{
  "num_hidden_layers": 12,
  "hidden_size": 384,
  "vocab_size": 8192,
  "rope_fraction": 0.75,
  "attn_scale": 0.125,
  "bias": "none",
  "parallel_block": false,
  "learning_rate": 0.00111,
  "weight_decay": 0.42,
  "lr_head": 0.00933,
  "schedule": "wsd"
}
Each number is 128 + 32 x the weight over its row's rms, rounded and kept within 0 to 255. Layers, rows and columns count from 0. Numbers have three digits each. The size before them is the row's rms in percent of the matrix's.

# layer 4 attention output (transposed), 384x384, rms 0.0319, rows 75-111, columns 192-383
109:168081096178159097105150092108111130123109114146136111171097143142166156135115116115116111197106219156068161172158090142097158169091086159154142152114117142118102087136152164089088157169132155123064100086111169124155135110119083125114145070172141091147129114112109121100164130138120069147111181132131177088152117095188130087150127096173139069138082209133134150145117117120164176102123178181146100111135123149146120104155121089068152108116113110168091136095122139112114081171097130150152145134152095171189147134066127092087152134088111146187110119157113105115170153098111133086
105:086157063171122119170122121137090161118125087112118127108153189108079108144156131119138088092165182085118150139144101147123084163155108072132144021127059160126108114081139110081122130123163146140156138128100101072127204155114094194117102132107085169088106119102146120192142139120121135082180160122123106118070132117084186128106151125079148120059091089127126081144093125132146195105123090103178122169069127097165037108152114141128109197107118110107084135161107157138171115145079111095091111128130102098148117204114124129139182150117128103142065155173157173104086099079126123161
105:109125114163138096169111093115120068102085103136221161139126168129135105087095149086129141134108142084135190141111095130077134095159120126149131075088185111097088090093123073144115148174100188113118140106136111086118159091073132117129171098107104146122101145148131075120133090102118106105139115163105163213135153106156122128146138105058092084134129084200119101086093186123156101133077147191090086131104160109134093139120130109095125126159130176151073132100134140125076172103150125149135118134161157082110174157082071123160112134141139117108110102128043125194122122148197115097
104:187128152150123077095142139115130154145188112142208113131109120153109064133143091147126187120140149149141073116093100089180121139093138090138092141121076059097103162138124097169101109105115160134175146175160132132079136111140092122112114128139144078138133118094183104107122119130157112102138112118100156114147182144206123098156093107121079119156124087109075115120145130105158033093100076087134137135123080096090106109081144121119137156191113132075160126158141143095128161118223178149142151157122138164078148092143150068150105098146159132093126091141146075100099229100116101092
101:153089134165155130162129061101113160138168143120073108140078197162121098092180066126143102202109137050104160130168131160155127132117123139093076154138125109120178101123122080080121170170175084134096138149127165118081088125085129136118178154177132082095110136122061142167148158126146148126120130137166133151108110105137099104083121155067181139112099141146127113134128154110155062096111156113122113124115096175142191127131127129158119107140112115106160162147209190079067212121106142117145152148166146150179126168099102150129109133140157117117102121082137063135095128086100108155
103:147144095094128175148091119137111107086118119158063172150095076082121129167124115196113105113133104119078148147155134181146084170157082081089174100127116131104161128139104148147172166105160115114163150084171106150112129162130136130131153163068126168148096167118133147167135127121113147154120103164114172100056112074138134091174136082083148147171105149137182139097161161165103206174118111168097150124102182123173136159096121114125178108106138144175120078149127174192122153082099140115106118155144141140134118117090107092134117134178108113121109174144120151123107132102191082210
106:147230176090145144142114137177087090140076161087172119127133135126076153130128133085138157130113176124122204098131149166137135134190088186139160132115201152146135136118148132151073134106172156115118096110115132113190143155071111159061064144123102149123103133089146138132119132136170116103126145154161162195130136145068151161133143160086137091154145104204122134113115077136139136120093190135095152130153169115083147121173163168127120127159126150170133168156106100125138159135167106048160169086190158090119151109113140120136121117120098197114119152185093147118204093099178130070
100:184160134187075109134112167106121112165127116117135138171110106149075096112149135119117142138126155116094136133169114095190119171139133095126134076121138098162138078127133126106151145143128085138117144090121133115156183148173102096130109163149078144149130109073115067130183182172099128148152077186106124157089146182106144021170093108160121060115103189175078171109161128128061088122122154125138164138082159130090095117126146172136117150132114106179158127099176160079120148100135133101110174097130154093151040083132097159139093143109124112124144136093106090184174118153091068150
096:144084135087082127153126110121180140132112130118108142123135119110060144161223158137158131122146107135127130102156187160168143147200162139100100129086135089141180145153085115109173106120185095119132132096066106078117151152109148136135159191091055106120098131128187122186112174107156145012163060155103106142127121087090142068085124153131153125100094164161091091141144101168149125222145102147127116119116136148110117177152131214121156138152066153125197153122149114126113149074159083101115149100121138078106116064177111130111128119094132148097138064149059180146150107133093143140
108:155177111120146133106067169159084119126150114120083141101112134133119131083068139191141150115101095095085086119146162133147086114132152130131130070136112098139084110128100146108116101105125149048111129107159211156066080151121134126154118130132123163173053113109123152159138166111073156125135147177074154127088114149105152139164142090184107136158151106140126127090186122099113066098120142100119109128113100161211115160148085211149148123094138081144120109171121178101147080066178090150128136121097141132146153137076212144161118140134137122139182128169167075090110120139124135197
102:074138127128111119137136144105153095113107118115095136117199130122096107105111139159114168098173099171126133114146175081116134181153110165152142139089115159146152102150154123083141145153169113151096128143142135162189124106085086053171173113152107165161123145188137164162137110174154153142149165119116132088162033144188137150152085095087087127134147176133099085150142122104112084177132138137151090111097128105116166133094084126156210091077136144139103100072094098181133080141125120169133140155150084134138131165111150189123058084082137146146203079145137153123136147104189154132
112:137138100135106113083099146143139138132065130101148138136115092146104147141191102137154152155156136108101095114156096082062081131141149153136135117156095158148087125077112152107195123093111104097132145103154083148174174170157229145144119111099152200101051128210159122097153126152106208136129160084104102124160159159080120101099085135075161130107161135106167102143131118087190164114156177081141170107094175126110103110122114108151113189084108100121097101082086071165161127165179134148114077127141130089095112132104155103139128113136126115118133152120162169162087125176059053155
112:064093116183145151116175090115163113105122148120090106101101149106152103165219166091135160135171138177165173154094111144085144129084163155094137129094127074172108192137153169149107144175119126188150100114117128110110177108201055186118114088094131169110084168198073150084088148166170153172142097133122098114048072143161152155189121159080151127107132100107108142165122127121146148171216111095150103121126142100056125170136136050091090180112090124109096096133144158130109120160117139168152183150098096173104141121129108121101184138135100101077103137112088124128120107138137162098
098:149128118107134093125101097147099132207125154153100164148160121210136144106139175157118097101155180142147188098118161168135158077162091092107050177101157109124116176084066154173139120086106120125137118147170115121132132115119129168125126141129078082092158140147124057154142075036163141186111145149126108090135113113112135165166164152117126140181145093126129115100102147142090157105117121113105152158156106141133108167065150091160033139169137157112139094162173145176108164080097133082184128146143068139091188142191080167162108131162168118140049117116097137133108109104053155050
111:122143110162153135106098117158150133127135118076070156135142119190183113105099161111149111129155082109086144173123122062104125146125137112046130179100146144101185103129090155109147096168154166099089166160035109094120170094098133186157103086086121101101153118070181119068177165124119108096195129144131145107149072120121080147109053103108138158162100140113069086081048093108158092136115152068091092125147083151170143133175136132080104071119156142117133130153138131134086121098098133135107141179116113070143116155159122174166118117158105092184153142116162115151145083097192198120
104:119133108126110132145111145120111162210072133151116148113049120139145154109108142104116082161093141099137147159114109174118111192117162158161168102180158127160111070134152118108142128176109111158082124145107165158162116159083150105107160182165090101096095085095115213094161163139119153176120159134170109192159115167124156156131172175095174121123123145100108096108078137157141121153157099131088196155121132171179165094165107115136158076051179126105074104106142130055111117121093119089111203140109127076197125172117172133119060182176087154163116212108145097169116093127176103112
113:123127125160187081146109095154097151153131141089152151151116087121129076087181106171173099139134155118032100144121155163117118168197114129135120161095108084116156162124149200117144113164124189138105185144113125106090116132116154110081130130127117137138119099196152109080102169113056113118106118121111179103138196127042063132089115152135092103082126130170074159105075066068189070130111160104100174121166165123094036111225123145126117151137123095145164202087126068130095131150118171139104118095130114120084124105170145136143107076157152149184176163131140137151118096164065077120
100:127132130039081129142225132122149118225100133096159137129133112139090113111149102136117222123157120137158166146155145129119117126093135165129072158153125151090070072114128127094132089129144121104126098180109187194136118158130121099170129085112158091107145108119106157153140135122151107075136149156093125145119116119172136100087151115158071075103135077156140098132148143122109167077110099210144167118141160164081159153100118127192158161138187143118103103099093151058212080130165051105152153089193127107135129165086123120114109149101103173131179094135102153118114136165155187112
104:187149164120155148112056086119107127133153064168058142101139155100124161135196100105097126135146122118100147155149118088094140109119122073132054181104114139119113101137086134106135108083083060068142110099126137182094119176132076164195148104135163096101069141164168056155087083124162133119126133129118144098178121062075127129087164110101079169100104110133106172115157128172114136085108081117177082158123144120054164131111142119207100149189118151103110135153136166125135116076123147159110170102205124060146134143107087155170152112131138167091093062109106135068136164134085112074
103:071085072091155164178150138095158032117121151177150162167175160153117155148135207134138148144115128100103051115158129119114139120097124105064136114106206155181171126116112098072116122126128092087068129077182117148160138146103137096144173152123126169159121152196102134103157202169139132135090117114087112140144101152181100140168125137146161144116109190156193125111097148105145081153120157190087133141160153168125091186105144091100208077138083163154114137113130080133123105114136130208144139131135106135151125108111176138143130174172151075158109134079142113182130125209129107117
103:175153161093119165116112120195125132126188122160146115120160145172178110152122113106128122109134122111163149098080124177126133101093202073154147176107120094097066121146138062106142143155156123105145126106109142125124137129129111159097129140087100172155101123031101155159125098122109137119172085152154164162083162100119113108147202162133115104148127176137127162088110110188128087125118168110077157092140094152109135116132134127145111154204194122139124055177151137113110147120122094116150166141112218134106092106130057159097143126108102110135145128154129174121119158096144121097
101:139100093170123109094125124091155158202129135094086155205157109138120151120095154108174178158152136130080133120139170142057111131072079144166108093147119124119135111140101085149115063135129138109113191103080147093146150143133151070109089121172153113108098082094134160147097154132109150098164156130113076197137136131147179061100115116134189132135130082104115090123099154108148118100152103069120210140152124128149139084112142157133149130128168156072105157135179117122145066131133099072192126148144083159106074119099075102140137163112134137136156111114142127081143130103133136144
110:161177173116108192106098096151150106103153138151112058132170100082185104121073114103112132076176084142140079134136084092138123121149123090116141074209122114106108088140145121116104139183159105077125169074110152133121133118143124180123138089101057121125127161133118167159181206145038156166166106105072150159106090103093078166112203130143145083139177133147111137129110162170168157101147145125109118129184159164191143079111082152138170122100159091140124170187129084159147107100122092127101177136131096134116122134119091134144100112108110113145101181156167101100105185116135138166
107:138143129134097132114119114129169112131089142087124111220171088181116131074102148145129136150160125130123115141127135126114081091062127113150125146120175152133127118123089073068116097175185110095113147143145155175174219105150074118153126141134172090192192066133137135151169105172104101166089107153146154115090076190122125123109149102093140132164150131061104131088113122100127057157141106114117255098173110187153155099141080141160176073150119066112073089143140112087126110165110101124150158173118154149108142117088088120083120156088124128141164161173076163161139128118210098122
107:140104193143126114112119175157100189143106145150095111145129127209109123066078097137180099127135075115087108045109123140165108112076102131102093110172146106096155118142076141138089167105090157156150123124119120137110108118178122152130124088172153198059140102089097123119132159116148113191096147168159141086146153120167074146131098087178144146144111119170115166152251180083100085106126170118120106116089096139136163185084150143131123150153191069145110098109175159154100115107130123139147158144060115162130071097117127163124109175132158094141167132126151130141113086164103107130
100:207145072146105190128123100121144065093122178176107168145109107109098117112085160082112162117118154074080143107149098109097123101144137137122201144138133128102140144151133169114174175085186122107182153128128190161158185134126073119104139138103154184165107128109121113158152177130107120149136111149097153187118106154151145078113162105150195072201114093078130127175189118104111126139097154121095115134112166144208185124102160119075122109127089071104153103132173132149139148092096096113098129131116126113105066099115089144086121115120029093110154160142117099108048134137179124155
097:140137165117149089166112096158105127059109156065090117126092112114103142168136158115109102100138153089121140156175180157171133107140172173149147085125101080134120065153128154105134152128100075105143128088070161121149082155133129062081133078093123149162152134119136084121097152199117105113093154140051157070163160087119157102136075128135107064142203201129086162119133133120151119099147186039132135134143117147095082101085116142086134156086107156128081153203160134116096106155146138122164106167099128130117131065174124101144111109148126083131140094121112075134178138112113136179
111:109135099124092092107125129126109137158111098131175183148128136179063159121178092106150091134089136123160130178142148135121143157141124144150137187087094132119092101119078108135153130119171160164114136082088110145135131083116139107135124234132083164081129108140149086108171153070125166086096129108166080157155053158113100107061104150071200073192174154088074103158123176120126173186110100138117167146086075133130141150072155113171100099089087088048172082129140183066147124150121082072108103117062118080127127144086132155110117185081137173080157146125092118137143123141190116102
105:079191124117119138143139141143069099087090097079086125086115115107043091135140091141143058155126181124209165102132154171152077144144131144131129087076086171092155132113162145116139112118119158090088157131118128156171196137153181100140084135114185104148153164126091109224083111169172089144057137107159108116158138130132169158152142135104075127173124116065082128090148127089109162145167137152084175137156165085150073080140125070147125136145134185109134080187153130150143126198117227112166129139120173107123160123140181143095118078089141176144120122122160134126141149122125122095
103:144148099098132096131159215122144093041087120135120133136171175128111146172088115076115149150099095177171129062110104090112152089171135153119136160116154138178102201117104169149077174123172105112108135160138119103105130095094125153107061155126107201166155159104107129110077181114094130139138083121101152155113154159119127121137114157104143155220138197098131139151081081195118106173125176119085164148139193097177139114090158105063101112098107159142186113141098147158155181154149150153128200167154148173111103053147180130092133134100171078112179129120113101126137098127151084129
101:131164124179152141133211124084135147161186179118156157138173144098177139094172125145132151110147159120096080119120138101125128081114126159141094172141112156099139132106113090146049137101136162120131150165132100158122057162109171056129110080107135107089126061105160077089085078148141103116182107125183144126137163139194093127141124118161093109122127030132119104140138096109113138034142090097137178082151102145152122086113086167118085138172126184163155159151072148127155098173137104149189132146102109101122146172120133106175175204148121143146199119161221132087177133124127211089
108:102094124145115128112174096095095159115145138142086133160188192145129120145088166116187083060116140167175085111173115103173150103124132108126122109160130157131138128122164089136140144153144098090093137164083189147101098136071162054105146081137157146191159120144174144110168144154149147144134156129098133183150155109176094174145112108153113111109179145188110109125156030120191055134144156112099150105139167148107082108188151169128083074141150149085147132178123091077154105124191139132107116163114146090146148083164170150109062130213112135126132132161163091077133144148105174094
106:153105153100120158154162132124121108186121187120157137132129108183090100092169081176130170099126097168145117093135157178098186102166084146075110118134178116110084159145098186134128120123119131089159154163131128143128116122092108127126133138098120078085116102148113052134067144109133071143139134172116144146118120071150085089133094192107154140138109104160108105162116141167098112210113093160118113159168151075189173147078134119144122088096112141167165158133123135162102163115088133107166084145136098143126149096160149088154129091091148165149158067197155154123036067121116147197
110:137113144129154140132161114151132152174126089104134061099136100142111136166033113139110118139107099203110087131106169128165119158108147112146107117142110132126079092111168134083093111107097104148087093094121111093115091144149150130145155123139162125172152149064105162149140177117164115082124228161116094077135117156078157139122135062145088094151121157131110137091165126131163135106151127133121082097169150139123166143084056130124144090134171181156104112103123160170126100190157089111092117179100054090122147107155168092162089104132130099131148147114181173157101112169082176082
105:089155120149110122139176121159112144103144143123079101098134140094084069098123128162130077074125132179200138158108140079140169100126135140115164104131086142100144136154155136133185162144137119134165057153062092096168180159196131142092127094131122150184154171189140128139101121211164115144097136118092085127112131113188177146124090182121162129078178119107115105136129082158093178109132139100187128127135129079112096130154153076105143091077122138053083076181132114182141081143126123092125068169123192131081132121125078110121146120085087070127140133166134158138141121104126210174
106:106077079145088131093099137125178163107129167130071200178080112097134126146219151126132079136064131129076129093099113134084136093149151173155176090105179089126147137117152112127067154092092147070062126122161163124108126092150121132129158129060177170157092131158122108120126063121074093186133113158137157082149130094146078132178146163144183125112116135106131128141162158167144154157175190121127127144056101157127065131173112116108095142046146110111145194081146130076113163132106055163173166108100167123087135100126106092202136105112164095114168098128080161097139116127125061181
101:029180096153163126163164127141080112196130108073043119138107123097101109155095142177125110136112152100073133142147144155117136093066135128145153029117073130136097132099126143185107089114134157097076172110130150113120116195120163062145137081110143102156111111148114119186074118136134143097159122153101072141137113127172151101178107158149167182101153079122085114158131174116104190097148108140111110169120144187186072123091091120118140132073168154150128137158184106119159072147131129057172096111146110161181118084189169170124175151187110143134161116128220114133139094136182152131
# layer 4 attention value, 384x384, rms 0.03, rows 76-111, columns 192-383
100:109119092103166099149122102196114149133121103135124119070146205070119177088140173123128106155161073159157171126086109125084123141205126159127100145107110149144117145169084128198117153136136119111070187140144117120131064078169110113115122134110159130130148102160128143197189092116143113153144142119143119097086047102170203126122124146117169070092118068103154130165136110127056167141188149155119095183114147142150111168169082115087143113121086086128116148150106137111105138097114160077149142108136163202104147177093090101061067118156148136131110082137202082112146110088135116089
106:128096109086068220055132104171178146161171086134135104171134109105146128206129123133144117128156114101107149134096143129167113114068102159142180093169100086079127128117098101145115066107078203139139127115140150089146192037133128111151090115113145100138090151110108094162116159078127159159078117133186103127123146085134128119078122154110030167150200100143094150135131127131087152150110117116171125079090122173213111195130131204153088179061170139183142106137098140093176192122143167138100110166078165158142175166137131074102146125149151073119174150098116094094098163166115133139
104:221174196116097146083076114124198163122106118122187119190117104150142170118160174108098086141139070117108138076078115082171141127122132118076129100131146074078117122146190192126073108115135142141222140163135122152122133166112163107118165097133151151084130106120117114092073119096147071146122110077102127137175179120126114141075102105079113173109083160101139107129175174094104124145093116135068103151117081124123159113193084165144128143108139109104132143122149084169189165152107138056233159125142127124094117150156133196146175074124113186155136139136124140206177095089116201101
099:137113102114166145126075099175123125139123183146105144141181102138088137128120080141133133109158060124183150153182138130064109079230141170209091123124186174051143070103147140128117148121161098134150149078129108138091149121159131131162165130158129137123116148142080156141061101093119133149181138098175105148169162139143099120120139173136209123165135142131115126100152120150065087109200117144152172133086122166126084090170127158116144078129151107206182120161177151121159105130102108125131104149143118142100168101126191169118061080132127112056110136169134171123136122168127095147
103:140166147117136096171083082148172099173156172157160168132114150121117081076108139050141170077139135183153115152118144125154093091090166138149126132120117154168111168144121073113102082089112191140124122141154104130105132116162137143119099094181149098151110190169072153142126224203130129096056150101147153138121107090148142199159152143149132113100135154093155101131092057109124124162135170113141087134156151190087119113059128124094110119084135113076130118156118151108081132095111110137138169183141123106093103158119165087105150166126179155040158101103188148076071124187170136105
105:140077116158149142078178131149142114121158082132162088163103120122151094098150120070156207130095160116089172173147139125122088053048156102079156074181162105152129096156113148213090124139125142121104176097102095111160108147118134137179092095125103134142155048109188104162172108131150103136051219091130129065094091148085130184148158065141105123144158095151106172072162114134180141137137176133178134111125154162132159200157118133143125148051124138083108089142086142069057160095145125138144081145119125183098095111135070129058102103139083150113147146181100163149139179141136110112
105:172107081164141166132131102156119132113118195133082134070117133153173114113083123084132034147122112069165109119161149124148139129153059208127115121113117151132154118189184126122096033132128171130093147142177113120121164098148127116099154137133131161116067092101056156120174152048142170151113101153102124095140150144130141105097140105107114145100186138193124135167143136156104159106182147124194092163116077166162135168140133082125172158110127171120121124132174103162081130132154105137105097113192089077136107068095116120113118136111172175139133140192091087090131115130158133109
095:099136080144224147173144129166134082117149122107080104105111157176185054142158115056092101193121160108120105168216159098078135089115077119080194114143069128176105163110176109144076121156115115126089168171123060119155141154142093112140111131159081100163181118173107152122151149125112123102122094188174158082105123200165105179200113161142071130108149167163111073146142150115142128104159137135195102159153083156178138188161140089116156140101141122065089136150191166209053164147075129132112135127137133124140142190114096153130095090168102122076161126156112163131125104104196134130
097:095157140137164124104071113124081139094086142117093097165109132153098076084164154123129073080088153139107147177146155103146102135168139141125111119012136108082129109132120105116111118160103136149107155104137146138094153141144202112179161189147169155148157156159057111123128143154110103098127147107126113172103163115204129126035104172097193098141154106116179093122105226089129064158120151113168107116162100138085068176075079092123127145163084206130150101141135177146177162113131135127142179109148116140124066129161194140112153109097118141149186209109176155126117114118109152139
104:097149102097100207157107111128105115156169069096092103161120146083168115144140097158123176077180178081098082144167113128127157109084085130130131181176148124183165133120150111081161137142133170108202087107116133150141102134149089151132111160106101127126168066109098115157084144123151137162140085156158141131154154136167165104158143151106087095118136097122205183137173202123136138111081153109150145095159113035075152119152099184161126104115132095110045141143170152137153158086090117181067100137106145144110117118072113123189165132140113153115120061156120120113165116116132196110
108:139133142147172060134178127119114141112072139105177118069101172108197196131123141129131161169056116126167157118114122153164114121148113114109143155116118137149091142165146138155076172197146115144035144158104140076142096122149112117087119144155125106130149092124141092112136187148110150078116126180161125115167087094156152184122109128118255078101103158141049085173127126096111080193129138133148079132138082136172098107148149163125146142142122149093118127136179134096099115127147146129191136109114162094166105136119116144112223150159134167165133117147140095090165144066162096115
105:191115129136137157102117129087151146136110116078168113065128170096121193128113090114118118110190135171180103083054106142122151151206156145127146105216107149136104092174135100141130142183152132139134067155165114194109139096132103108139142102074121140129135106079155143120139126094142109075153137116160135132164059148118159123148120159101072117160118121089144087110135115159145105149108044122124159148173171104196094079148179166121124224075088094195157139148088141122135092108076159077153120162122163084117144134082080091150142126129110035166138119113115091141150138104141145093
102:109097164120181121098150118122107151090093114128206131192160112054091152157118141166109076130127140126180175107196143145149191058049187101110125067124191131106128115130111151125163135080131116117172176129130121107123079066125131129118104143154094117148113168129121117126142092108163166079165167033155154105134146105090137126105092097083153151105144146068073160119156044124121117138122150154107172134094120121153174063088136095162150084175145084110105133139146131084089121161145120173132143082149105126110069132077223096115178121120159086115131133037151172096174137153104089131
110:047084147085108065128105112154117124169161144147099124152109114119069178140148089134115095215132178122147124150165131121132115140110109104152172154150151111120106174169068124137163192100146113133065099111104148125138074134165090143142099184118143168113116105153147207156155136115108206115105079156120125100168239113140115116123116111160164204149161119137092135155186102135081173131116133161206170119088125117106165094174106123126112136123121166100111107185164143122151104160162135188131067136129141123137100128076145046143123061137124083109149068094108145136186134160118133103
099:146112079145169155089110131082109107121160165157181140116136105127151094098090135168160111096175065077178129137116096114112057098144207096187080147211135188129149080082146128143090126184108175135058115073087176098107148146121159137138102125109129136127106143138142094186169139132100176135126174085131078081113146098155160148081144158079156063142156182130116173089122065142096198061165131141118164191136126160071145163112119174109147121168132055142122076188120098146134100103121091151135086123114108193106104111144100136117110170155076133159119128141160077126145183141138092167
112:169119165140137098134160161135179104085076114112145168137157130169087178165139133142170105242096105088115194184101109113157118062151116115092155136116189137107101045182078159139196162086155172146099201082115120082101132131129106140092143140127139151151159103101131116089130089094091080118143057117116118101121141147156131159102072171137187128120059160140097122123103104125129215119140175158179076135121141114166145158126110167055169098140142175141104136132114161173224116156120107119181102063162090124131082085133156120110135121084149119199115133159131109171170192078117120131
103:101108135134108172175139146150138139143169056146129106105089119173165107068164094108093226185127101121092100121146139109039131125111114159127122151081137156170156154146156137208134040146142129132139126158159153130140141098083129114105117150070126155113101060185157123105137083073137163093163114124158159141093151150185132101186084107100094144140128078157135157117056167097112124107134155103088158148158169068112116210114156115203173139152068180099107130154105117125081168112125154088168148119106167125120142172067132171184149168140149145156109100124097076134108120124128093116
103:147213170101131132196165129177059142113114114100056106137134139084116105116129112143069160224131107200118105125159151096146120157136096173106150160083123082109147113142138144116128101115148096117157138127165097182150100126147097157135173132112121143091167113126093192100150165115169145107134130174148150105089110130155133155064113105071184137159059095131121164115142109119159095124139135152103187149148108114133190086124193053130129104100124176154134144090157134109087169184045150120147131183143145171162121161115217128093114135181142115108147131067128134102117100096138182169
101:113184129151059161096112130099074137134123107137124149093164058146121105178103094140109132095132153061153109176179114167184091152071116125105115103168065159171138142101150134053149141220125149129129107138139184120150164085115123106175106103127112138136132174136112071121103143148043177075150089139131146161137142141100092081173124133118127151164116130085089158114102138154123137126138148121120131125120150163128079046124174210120128097157159139121136118125146116111185125209159138182113165130128152053110141162090177157155150217092116060115181168125143089089101153128160176126
108:110116147141164116166103099110106119120138082072176128106100105181074158106143118194146120119157107186049123111148148126150105091120144096155098121107083118068113144027112136165077025094168143145123133153130118177133170139139143148113138155164120143128089094114106056136127131176131140094101171063133118074119124130075130149145111107137067167116123081141169154139128144145093130112121136159115068154111110146205109102101099109120132140031146144114148133111140179128069115086089099102104094088111115156115110207045171105068155111084129131053139158189133097145111137159088159150
100:097084055161160117174111133075189141113111093132127126167109154142133182120147119151127157097142119152108157141101152108139096092153130042079151109124143077130145168172147128184117046130143126127156175155145135069096124133139145101125184150171132094113194083152161134118138119114130078136125114110094165142157138089166146164159161104120165081116124170127068112111153128097128154122158104154126124134094125125132167113200167115180160098179142096098088158149156112169104136115138104098191123113117067150128094128071112161066099084168048133118036112134113145110220105107070121131
108:155114172135212067150076070143094128160149094142105131096131125112082059085156073145158140117152164121079140143128145160131045107088125095138118144146087092073145116084122129146095127123063123125121118145120144122126119127116111123105108132090146158111147120146090160100062112173167115055125087112169118130121114111090143138106133180182099170110141092118187074102183131177090086146101113109177069081083057133118114094129170072127124118122124136098096101125169117112186127213186143140160107088137172111104143134113138165076127105127083179143177141122141125153129119143119121157
105:089096140121172119171106109085080129156107117141146135133135154210141168065136083117195192158138085150153097118188163125175103090158158089171034093167168176064133124151148161106131134112145138140208078094125189121123138127115145155069138125123130108119159151102158118112155113122097172099127149112088083149187184135112149128210139101160181135122197112174134118093141155161135176089139151120096177166100156116081130126129082163129084110098165185111145124159163127138096117112184181140185094145148126143109149073099109132166160124079121155124106135147101074121193125168090160118
108:101157109177111128106159091087136132122090131152137184174124126122121231174112116100125062144126148124158134096219154192149166188174073135112072090109163188086130135088140111145126167133153103134097090161130112128096150121145132053101117198128137118117140158142074137101086090133148121076130112034129122134140172133109094131106105170118200117115165171137094130147132117138120057177102151120116135167129170140109144102093117154158103127125127116106150163141141145156132137180170149168107112100170145105118051058173157126127148120024137121104180106085162099150112084146125152127
099:117121114159126083108155101128108172147164158186073088128075168154116101072115131093127159101175098147098125143162161146112143103137128118160087146133177155085106127204177083083054029162120076101097138125140147202104174114164132096151128112120136119116111138163121184102157091176118125172120139064126075161157124093167106157088168098124154176117120130176155038151168115103122121200119145129169165134159103115125135080108116133084108131116103159144109103158158133137098088180135122108134167126134130132113126092145168118054084122095182112124121174165098146121152104137142186124
101:147097135186165118059073092115137116154142157123141122151132190125137175056133156121135091070177156084126140132133113138067120075142094127125143152070142124145147067091072127119036116093059139160133151166120090130112136147136140128185169113175148101120114066097079172106145168126161084176089150171114171146163131099149137136173148177127149056158137042133098102105137088115134128125112104160172068073127114125144154102148169109146164150158157102131131152097075139187120144115149106122112163106062086094135177088090083109167124041137114133123129112101158092095065143085172152099
106:108084190097152165099165118130162114122144128171131140112100133059173115093127112109132101124166138175140167140149125124135122107094110088137181119157090114130109084128116147156114069123139105125133080165118140106111085128148137131179074159155102095098138070143140131130156128133085209115118131126137103128124169094177110119103094091131092189035194208160098088161151108138147159139186109132138151194158128139066172190129113151105165083113109111134111171143123106175073114131103138152053160183141126131124121118105098151146035154166165068163115141138146193071118100113155206077
103:175095181158181130116112098096158118133175132084170115170117175072172113160090146123109147116146115043091158139122097119124093128143190101224085153149091151138079110087161152143121113083120190133144090110096125072114138099133097107103157115132128126158076149100142106190104172144180113110110151154109103201115109132157194141113133123121150081136137125126078187103138117116180153152121178147061161151102139129149133154102066109118131116201151131037130121123127112170124157095099121104083159087166054216138150134147132119112116150157101141145110129155099121140135175088066126177
103:138129112128138137110131147048117140124187161085079119154122103167116188192176142076142133034159178120083123156107111130156112127081093089117104140172132117190109142118185114091154085141107132102153084138107107116149165163116131137105137100125144119153080138094166083111142117189118096132138143161087201151123080138081098119120110101106146216125155126153080103124144177107187145169100116150187127098117092094132127049169101184109139122096149095056061128135125148160159083131144162131110170102127179099097115152108116167101129113087086191134107190148084138108138089130122096093
103:160095124143068107142152126149137132140121057096179113154143129209124141050210164144092093103113156114078180106109106116067111083103103148103147141085198069169149172146109160164134165057111098132154148144108129112130106173128125164125156093128135136142119105161128084139090104116153119137172113123139135133114187122093151114178118071143151133110054111088128180124175160115100142141103106148128078135151166110095152140167096111171064027128112138064160163095062114168080142115197145126153091051116114184162085115106102127109146095138063177192128115110102120100144160100101146061
106:147109091147118077117097155129084161136082085118098097253141090140146150124162177112106113095182119100071103131114114122139102143067109146149089159112121124098126110137147117123115120116126143130139162053104136135119112152123136132165127161139149158127171153132114101154149142101107119108142097083148103111106100185094166106069060117120075101100084076134121204083108162124111124128138129125176126107169126075167158155140098121165112105166080134103097120141064132181206156140166143147151117077029142138101139148100128133167109147125135155104181202168143116120178095089082150088
107:132127143117158144139124157135190139118097151132105118196117156141096035146169129127183154066155134120158171161136158072087145046146164111124151149138148094121142151141159106126115149052147063110167180135107135105149166129143149118107075098117094127178105181137172146096170051118130143131200165065151134081111173153174139174178112149110141124147120185147166100139138150107116122170109180117186107096119116161123118132192108144143117109151107154135134095113183167114109136132131118180109129133178095174142068107127118079126162091181156117076107131119108179094148136164170072110
106:149148127123144050038089158154098103119092119127130134172168134077101111183133112133127117106084144072079134133153122131142182086082071140106095102055042182146127117098166130160114173119152109146157107112121134209120096078044101097117085094118126152141143107097162105129152066173130140118113118130139155113117087144105183093119120197131136092160132113138128161113094157111125143123143140096085185158083115128122084166121169073150152196162087079157101120120087138098166125134157136076129123145113153140176130121123044143117147083155096119198144166152136124164142167114158107145
099:090076153118115130069120121112115115155121119139172112167133117105198142073153122082100125121167145110183133062081138122070166162151136150167150158121086141150140136127155123139154180066150107112125130141126175125154090124140106127130145106131109089153192163130193165126116149174141149115157118112162149124130140114116186070151146122114058140115122086134099090143078148103114123140121111115114073135130154075124117087176156138117157155108099140118115142124112155112096081084096142146090125043079167088140184141174102123134145056153138150088172091093169051139087110102109144094
100:140087077167161112171142125118090069080107114101190168090109087178126168174087147083115119075203109165158150139133175119081122145152122119122136077171117094160093106093100110081211153139126190113030117193158114131143156137174107135103167129159146099121134126099080078111145149135140132091102102188111131092126147110148130142159144117182084080144119177122151101153093082080126162156095073113182121178170114127190096175120107182116119139114113177145155113091127179133146141164181146149162083149122144116188053136114134099092141116064155108133092135122130125061084079081100080102
100:068037082196132154094065135092125171105162114129170152172122070152177130088143120136086125112154152124139124133141124107120150137129099134161165087116071109160154134143090111145179073116128162151055146141117114042137144142138139095135197127150134129139076123183128074183184121099125106089175102141090151156106137080170190106109126101086075092130071109076192182134082153139157117148108098138168079148122176149085099157095155135134156104228127109120099145132085171159144113088161101139068160086091066180125097140204136107172126143085094140119117111103155116146152150100139169137